From a checkpoint of a small transformer trained on Wikipedia.
Architecture: RMSNorm before each block, rotary positions, no biases in attention or MLP, embeddings untied during training, normalized queries and keys, some layers without attention, local attention windows, shifted keys, gated attention, value embeddings, hashed n-gram embeddings, a smear gate, short convolutions, learned residual scales, skips across layers, norms scaled by depth, capped logits.
Each number is 128 + 24 x the weight over its row's rms, rounded and kept within 0 to 255. Layers, rows and columns count from 0. Numbers have three digits each. The size before them is the row's rms in percent of the matrix's.

# layer 7 attention query, 640x640, rms 0.0388, rows 31-80, columns 256-319
099:112122145164098124094159094122146162127146132131151122149088137142106137101154116122145165172137158162118118123091126149095090144161110144115097116158106142154108159149111135141159129121167118
085:135146127146138097154171092119147135125119127100091145105106132103127134156115135131090122120102128120112161123073155113168136113155098121090146124134130127191082132089137092108096161121195099
089:084137165169137089164122123120151111149155105137127129121122149135099173126100127132145154091096114109177146151109097133128141126160148124046142078164117086192122143083124115117119121095156118
092:099127120151130131107124124137098139119133138139138111132142063146084116150161120148105086149165087159093121128151110114127126102103105128186111182100126128093098113163143125144169116134080158
102:133115137099103141146167140137157101169141088154138108126126159167108134143122146164178112078109096138188159119132095121124147154082150129116098120148130136166136105139121161098142147119184158
098:134102095131117122130132132157127125119132102146125104142112200169101114065140156122179099153092112115115118119160115088090125135123100132170136109130091108111165127157131163150181113114105123
103:122076094137079111111168104140156132152137087146147117146148164169125113083119128123136111145112113154094104133097069124117118166100104128148099102097104147156143130141146150153185155120081133
111:139185144159144132129076135110105137118176152104115144078124128100154105143113151131095104102131166121145184143137150124143110119131131104124161151091119130106084108101120063090060119126144118
108:104093133163108109138153139114110174151102135120156125213152129168117116132142087120120128162145151178094096121101104135119130148137120128102133109136111110131121138128154174149163132123145097
109:137135169163153088143089135097121093148167168160128143118142163146161130155120123134078129125154150151144192115135143160139101149119178111124136150128122155109092114117147054098073138115142120
110:160145138158127111114131125082103098138169142124136144131113142164153109130125134131092110121160171154145174120120099124161103100134145096122154159138133141097128088152107073122091125105142114
111:166114119159123120086174138088076148136149095123148110156133124180131128123106094059174125182117142147085089134125116111134118113087072135124117118097120120097118137157111136161171094125134140
111:140147132141101139139144150113122130175165122141101161132094189161149123171160119154167119139157139146152181155142091112187123135100180150124126149152081203117125108133172133127113158095131106
141:136121129075145151161102128134145163110117115132137140125134111108095172108111128128168145123107076123130092176102132139107157167107110181156092101128113112154166170116099177134169148117134149
102:108109123124067136118150126117132111113150120113117109120120090130156108107136149153140097169140161126141088074127144080109119125155096121116139153108137144124111085120120091133125149116111125
104:152113142132096120188160124122155157121134097139154115139115149124123093136074157140093141123157142117099128132187123134064114131115128109140114136145157107144127170154139114151137149135152087
090:174099108105146122152076109145146145109113087128133101088108089125117165108116163117173102116133121126097136122069147118061178164109127139140166119113118095089144129144104134117105144105138152
092:130145118111115123152120124077133131115156134154159152130129145128119133132127100176110124121156135126101140115138136155165132153140135137083148150117144140087124128111149102137111104108100076
094:122170114112126138143152137131075104107150142108126156143118172121170133088116098171109147118152100159130157113141116110169093117164135136148082097154090129142141132120128154179111155147129079
099:090158134117136128159117127110076098125131150125085109123142092122159140116130126164124184117143142116166143132067104047178153129082152146128180124145149092124125115138131162147128138148112100
099:096159114127120081138129146139107154174118134127136122178136139107127170130122133140185122130128114149154118170148093136115138116097133180147178144126113152117147115182104093090154096183110132
097:138144123163131121175141117131144117157136115165153107159164122098111157092129112129134153159140129105181147120152164077111100114097139137093111132161164124122121094102151147124144149169123129
101:103083157146116072135145157151133151129137115103141137143148085135136098154116137086085124149082143171128109108112101140108147139158151091081169150072134135160153111127125094112128144104095161
108:111132136143127119173126133124128119136141115114155119109139101164157127111138126126113159087074092112160148162131134164102116110117152098112146176125148110110135119131106108141124141115103116
100:207109110112127152134109121130119136118101119075133108147160090095112121146094143133130125133150147139104153136107098119139167140102138141116160093089132097100097117181158105135098133129124151
099:095132161098143150104151059166141113095104103153110127180142138125117109152157142129100162131103129131121111060113155129085125143100093125120153100100103187148148101143161121120153124104138148
102:137119098137122131168115135121140176107159102116190135133126127104113135089097120117122072140113120145094140147103126188128141123156099135142145154113118141156130134119114149149165124137118131
100:177103136123119112189154104075103164150125156115098157129129130148122101147109120142115170136150133156114170107110116118092119119118135112103142108118123129094112132078109132147094137136133086
094:172127142110161111071118118116137109122111140147111172111147166125123142096107130131112137111134094102099092137126118096112137142099105118149151115083148168135068119089122120137115135128148112
102:147129133136133156148110095135140092086089113108129106087106067133109114103109141123116102120154148131074115128119153107142133159118059114167111111098098102107125102100116112179098138089135149
098:112093130133177100152112086148072142164151095128137109125155145131151127175142115134121090148119151149120115158128147156109141096140133124138126128163124126088127128133110133114117118148147095
094:115099166124117145153137122135146150154128142135187131098133166129100109158136122091143103160090088161144113138111141156135124103166157164126128129169123163120137134110108165129124107133139146
100:115132143151160130134140105103090150171120140125115155119116108120127153144117137135063128137121125133165133134129133156153134161111140132112148130141080129149132168128132107140149145110179100
096:092134134118128157137116128152109082161160111103109122138125131076122124097107136188148121150121127173129116124137109071142109144109175143134125091121125090163181106132153125141103104154144144
096:118147139121119136139117120144193094141144152121134139134138091127156086151165112087100104132142087132135119145150132147155149105102140134127098133107119162113131119104134131135147140144116126
100:149150124134110092162120162102124137101092147095110143120125136118130076100142173135096102122077117091150146126144120097165091115136110116148096139120101118102163157128143129138175179159115181
083:125141133087090155134138140124120126110123128094135151073153119125119143116127170131097069161136148090147149120128157125102116152160135126135120144141109131129134121136129108115142149140159142
092:187095130126114107171121120127152103155082117128140146119150125112151125151110156096110091160114125156127145109101130151109139150139130115091147134079128163123135134107100090094123157133156131
096:121154133160125129129112163155118122188060137142109070109119142088166166112146108105100080115161115126160158139151071181090144123128194145130098152127150148120148114169122119133128064142148176
104:116127159148102127110136113095124159089174142140105131149140079129171142127100105123163144129140123135136101144107115180132151079159120110102172087117101113111155157171129130134142153105061109
097:120156099113139111169130116088114087111096153109088168157147138142129093158110123140094143139131145124121174094104135125150146114135119128115179110159116092156122139095090096187128116132085119
108:108117108104130127121147131153096106143123096139048138147128119123139121139081090165096158171141150130105097050103112092118102127092127127123128098105121101135149127104096103160147107110177080
099:104071139119090131168129125121157149144133144144136079140135141115132138075117135143153104161171170133143141143128138126129134143087162157137120137155141097125139141154088154153122136132114154
101:114091135154132115145122118130117107149140128118128136164101077127119129114133142149144155154143148152141086105107151090102111133103156138118142124102142109172079101130159107162104076161110132
101:101115130139153131136137145152155121113160082162103148135109165126106116117121131167139196126111129131081093142101120114109138139062099137113145123137119118140057129116137153154092151115111106
091:104095143178172134115134133149134115154150169117135143171147132135166127161164121122131164140112134183159153185121145146123105118112114137152111144133163151103141117139127102119088103095119130
107:096159152164125117125117118132117162118117153138119171146143137158109128093140122115117165145138126134139126114116127110154135098117152136069154097165093122124147163151136135130122140177158126
104:146148109122110145147134094123151094104066104110127127087113113110121125105097109140129133171167118113121146100133100108120125159130132143117118127128122121158115108118116135148090144130119144
100:136152090101098140194171114114155131137136129105183165106132045145113138141106136125115093119135125126078134146124119108140166144123056152144128150101138158120099115129109137106160141140140108
099:155200169109151124154071119149120129113115100133124148091121142139151135114126159135134107084172130097111127104130141138167141142130154194125138135081062148154097148141133133083164134129148135
# layer 7 attention key, 640x640, rms 0.0388, rows 31-80, columns 256-319
109:122179160080157140153182127137170103110116127147164138144141100122124092137121149118098140146101096151146115114127166135117153108139178165147141129115152137147142177110122117134163169152100077
090:133172162130096138134120177124100125156120115135137154123138159157102141133054201146131177121136162130123183157161109141127138148108091080124110103119117121153117117139106124152162144092112142
097:093099110118173130123151165087068088134172117131103186109145137106140160095135138112148143107149105101140114106132087138134124132139143144148121141179070133058158117147133133123122147097145104
104:131137133126117139156125132128177145094129136129182120084123143121134113155147103120102162164070142112094096161080125127116130111147072118126174093110182098145093142140109137121162094144074113
094:120135100152095143127120156132188146129129140108136089097119108140141111164167137138087109174109165140129116108108164107103124151136101170099156080066121085107138137111147119162119104151077118
096:122122123092117125129100093139133128153128163158153133126120133129131109169119098143121158138082122172124154141181102156132111114139113114137137132124149115118113118128123121122124140157143175
096:145137168114087129109136117131116163140112130149152162114129165128120133138108123124096167159093121150149154110103076141157106130121166100158161134119151146143138118145140133108127128188121155
092:131134136136112132137110136121132118131096160085105114136102132132148134139124151114128128116173156098140149121137146090110162099146122122093133130149106139114118123098120123112160097089110104
079:128115141132139129114152146126104110150139089108104107074133125174118136173132108109132132065145111114119119166168120153168106146093130131127093100140104096119107135108116129130118130117151121
085:108110162134155136152099130114175110095096136112124134123118099093114130086127150135099127137131127107142140103108157106095145120140130100153124145114103151133163148111116096091151114116127063
082:131148142150139116139115123081151140104149172123120150112124119123155127120139119131087148145159175092125129097083142142095154109150119116098118104123123146112122136107113129088127116106121072
090:096193151155142150142148117115143114123118120092146143169142186138143091122157112151171132098140133089130109114117116121118122132121114099129132109163136092166107127160122094126128115157148120
102:097132132143158108141120123142184132103126152150136129126125150135114098121143120137108132110132131119163145122101106139132103145115119138168132122134150101076109152096138135113136110149147094
078:139104125103142142168143125173093126142115094092127109128140085173119124132142133124115156104116141165132134132193148133151107121154136147124128082138093109121114119161136111180150130153164190
123:090112135168127130094113125129160136149140156126138106102108154136164113173115143159123106136136194095156128148100129156146100125157139158091155120133161133085171102130138089136107125134119141
103:139151132076127125162179115128126123131114128160144182180157121119097122146180130123138163126146112137108117106150177114128129091136158141121113126162106143119160190067143169135152145154111146
112:137137156132107154119147093115111171145143164148127143115121101116150150123146093144068144100132122144101145136165143139124091125163116140131125141117125128136120163108168126141136101077154146
103:116107111136132124119102100153154142136163121135120118117096108145130127129125137119126132112129152149110090151117162090089118135110140152097094123156093119121091103131103116140156137111177174
094:102162143123121146168164165139167120143138143123129154104156113159106160090100141126127108132119141124124096117108114160114126102068121113131163104100085159100129128151126119124107137117137161
099:160142135157106102126124166105163123128153123082135112135168121152120138134089080131124118097095129112122135163106149140154127109131107113140166135116104064121116102120139124132094139142167115
103:123070131151092071122104145097093140118127106092123124142152108087123138138156137104165115134102123128113146136156071113114157183107119103108154158154110135118138111139175138085095099061121152
115:139098097179122118107105090145126123123140138111119121136090154136126144076133145129130083136152123089125134151100139128150096121101107160109146162164112131149117090135143126138125146106109152
102:115118110160094149123104181162150144114137127131145152110097151123136138146141125116124143136161169138100108133121167124115145141080087102135113097107112125113158120091165104101107123131107121
086:117137127103110122131127088105112132122136129113126139136095162075094174103081158121135121145134132114099129123107104122126153080091110095168097122106137141137144127133102168135117142088104161
101:121117136104142072118129129162142130110130129122109111128112120130119162165139137123110119139107082168146136163155119196111124160122135110108156160154129118137112130101141084135146125131171161
104:132098116171142134105126094131106123152117158118102126155124157115116146091146155152112150103141115109119104148157096145135109151109144166112132153149167140129133101140176077161116111115130131
104:145106151059159150139154150121140134137121187138125150117101090143102144136141148087105158102091176137151085101143176106120161104116159131121103143118083140112153158156131140045157151124112111
100:135136094157139136158124130139120113118124135139145152155112143124091160107124177123138136149132162105120075198117105182110128133141111125153122122121123111127144100093173107136151113099105141
099:142105094109149117101121115105120091124089108156139128165103136123099118107140142167142140131092104125108112091186083145100128119155105134121105128146099125132121134157131086137145078130158176
103:152124122105125117118149127159151098121157118081159143131095125146144153086115162096125119117141125151091118149141113125148141134172129111100113122127095108174112122144108086160136137147118153
099:115113203113117103152120128115163145110107146151136145124104100104125107157130131060085160121137131101145117141078126163174145124120138099115143120072114146131145147162135148100135133100142107
096:149130140116087098129088130118117174137106130118174146117132148110119103164154158107158090136150121119118114155079109122148132120128135142142123136158105150164123152161086109067126134100149127
093:123115144090123138180139139168171112125164110118131147123114095111130158093140149140126131104100144151134123097149080118122122170141128157174123101111087122132172123153113152137151141182146159
098:133122112170125127098117106147125145117090104122124106093144106124173130119108066165120117065144111097109078130097115147143128155150139152116152168171125163137094125173125129142107145088082127
099:136148084124178136109097071127112146153143111168146136148091159144118163131117160123128154140162079105125136107117155118159154140105135115131097135142141133164091136121152120083118111088112127
100:109151104129099122144125155162075098100132116133145116142140067120133107120135128094125126109115107137130138096102137121156101102155115087145149147121083120080124119136156159167060114124122123
112:082118127144151117152127085169141104174168156104149150098133114119137124107138162099134129141123147144134115130129153131165109110159146139141153155104114140078131074131183128174143103172120129
091:098108065140070081114121149116096153124125123133122127191133126093108135124150115146130123110122164133117159142148098149137125106127082100136082169150121159098125147095152146174147104099088176
095:158101113141118087114112123126097120121131088102115132122132142094112163126114118111118127159114136149139142144118108116169136128138149073100157161128171154099143110114120151098102147125100180
113:139156179109136094159131134126122139125138127097079147139124124143150103155132134165115151137131151145153111109137096128118139153120125152142142090126152108145159147162138134142135176166139119
102:139111119139082125087114120124091131173113118129120085140179127132135171108144160140131157113155143140136115171099134145108133160100088117132113163127136134093152126104190123162103124094144156
107:099117139126110157125164165165153111135127079141106134147179136129148144103146104144097155078104143121138146107112159180135123131127129167138110109128121134107103124108120136154129115192092127
106:142143163122126107120106155129133132165128142113177116124173128133163183139145108141126133148123150119111168124166154120163133163146143088123141140136109105165141166107124127077092119143098123
110:096107119173141141116110138167181107116090127076148079147115126115117103174141110119123141102151136077092086166097145173139112153154124136086142121143110137125117114136124095088135121083103097
102:119165121095176174101080160102113138156099174123124129165126147138065169140156153143141120124131099097126123143131116169083164144132149156108124132117114163162122119123123054131099112116124146
086:129121113153134107111121146148107145097113114163139160157106172107088142161102105148141168179151117116101103160146105120088166152128136112121149121109113121160121142094079137140128135091094125
108:122163129144116086157116148144128107124135134143114152125104081137141148099146109180137145083120137121122161107092139174139135126105128191149120155177097142095170123136151145135111113158103139
105:130062145136105093102158150119137147110117106107153097099128137151110122154135190096138109086131123182135113159118158156149093126154174158115129161134138119111115106133113040121141140100154160
100:088097094153151148160128119128086170167121175096130110132131118160149133136124165119119156122134159134138102176132147096085122131139125151084108146114149055099155086144153095146192140088153161
102:141145144092110146148161164152108117110151134145125105181115105105065154123175119123140120121129154160135128110148128141128132128162159136145097118139085118164166153169128184117123103128111125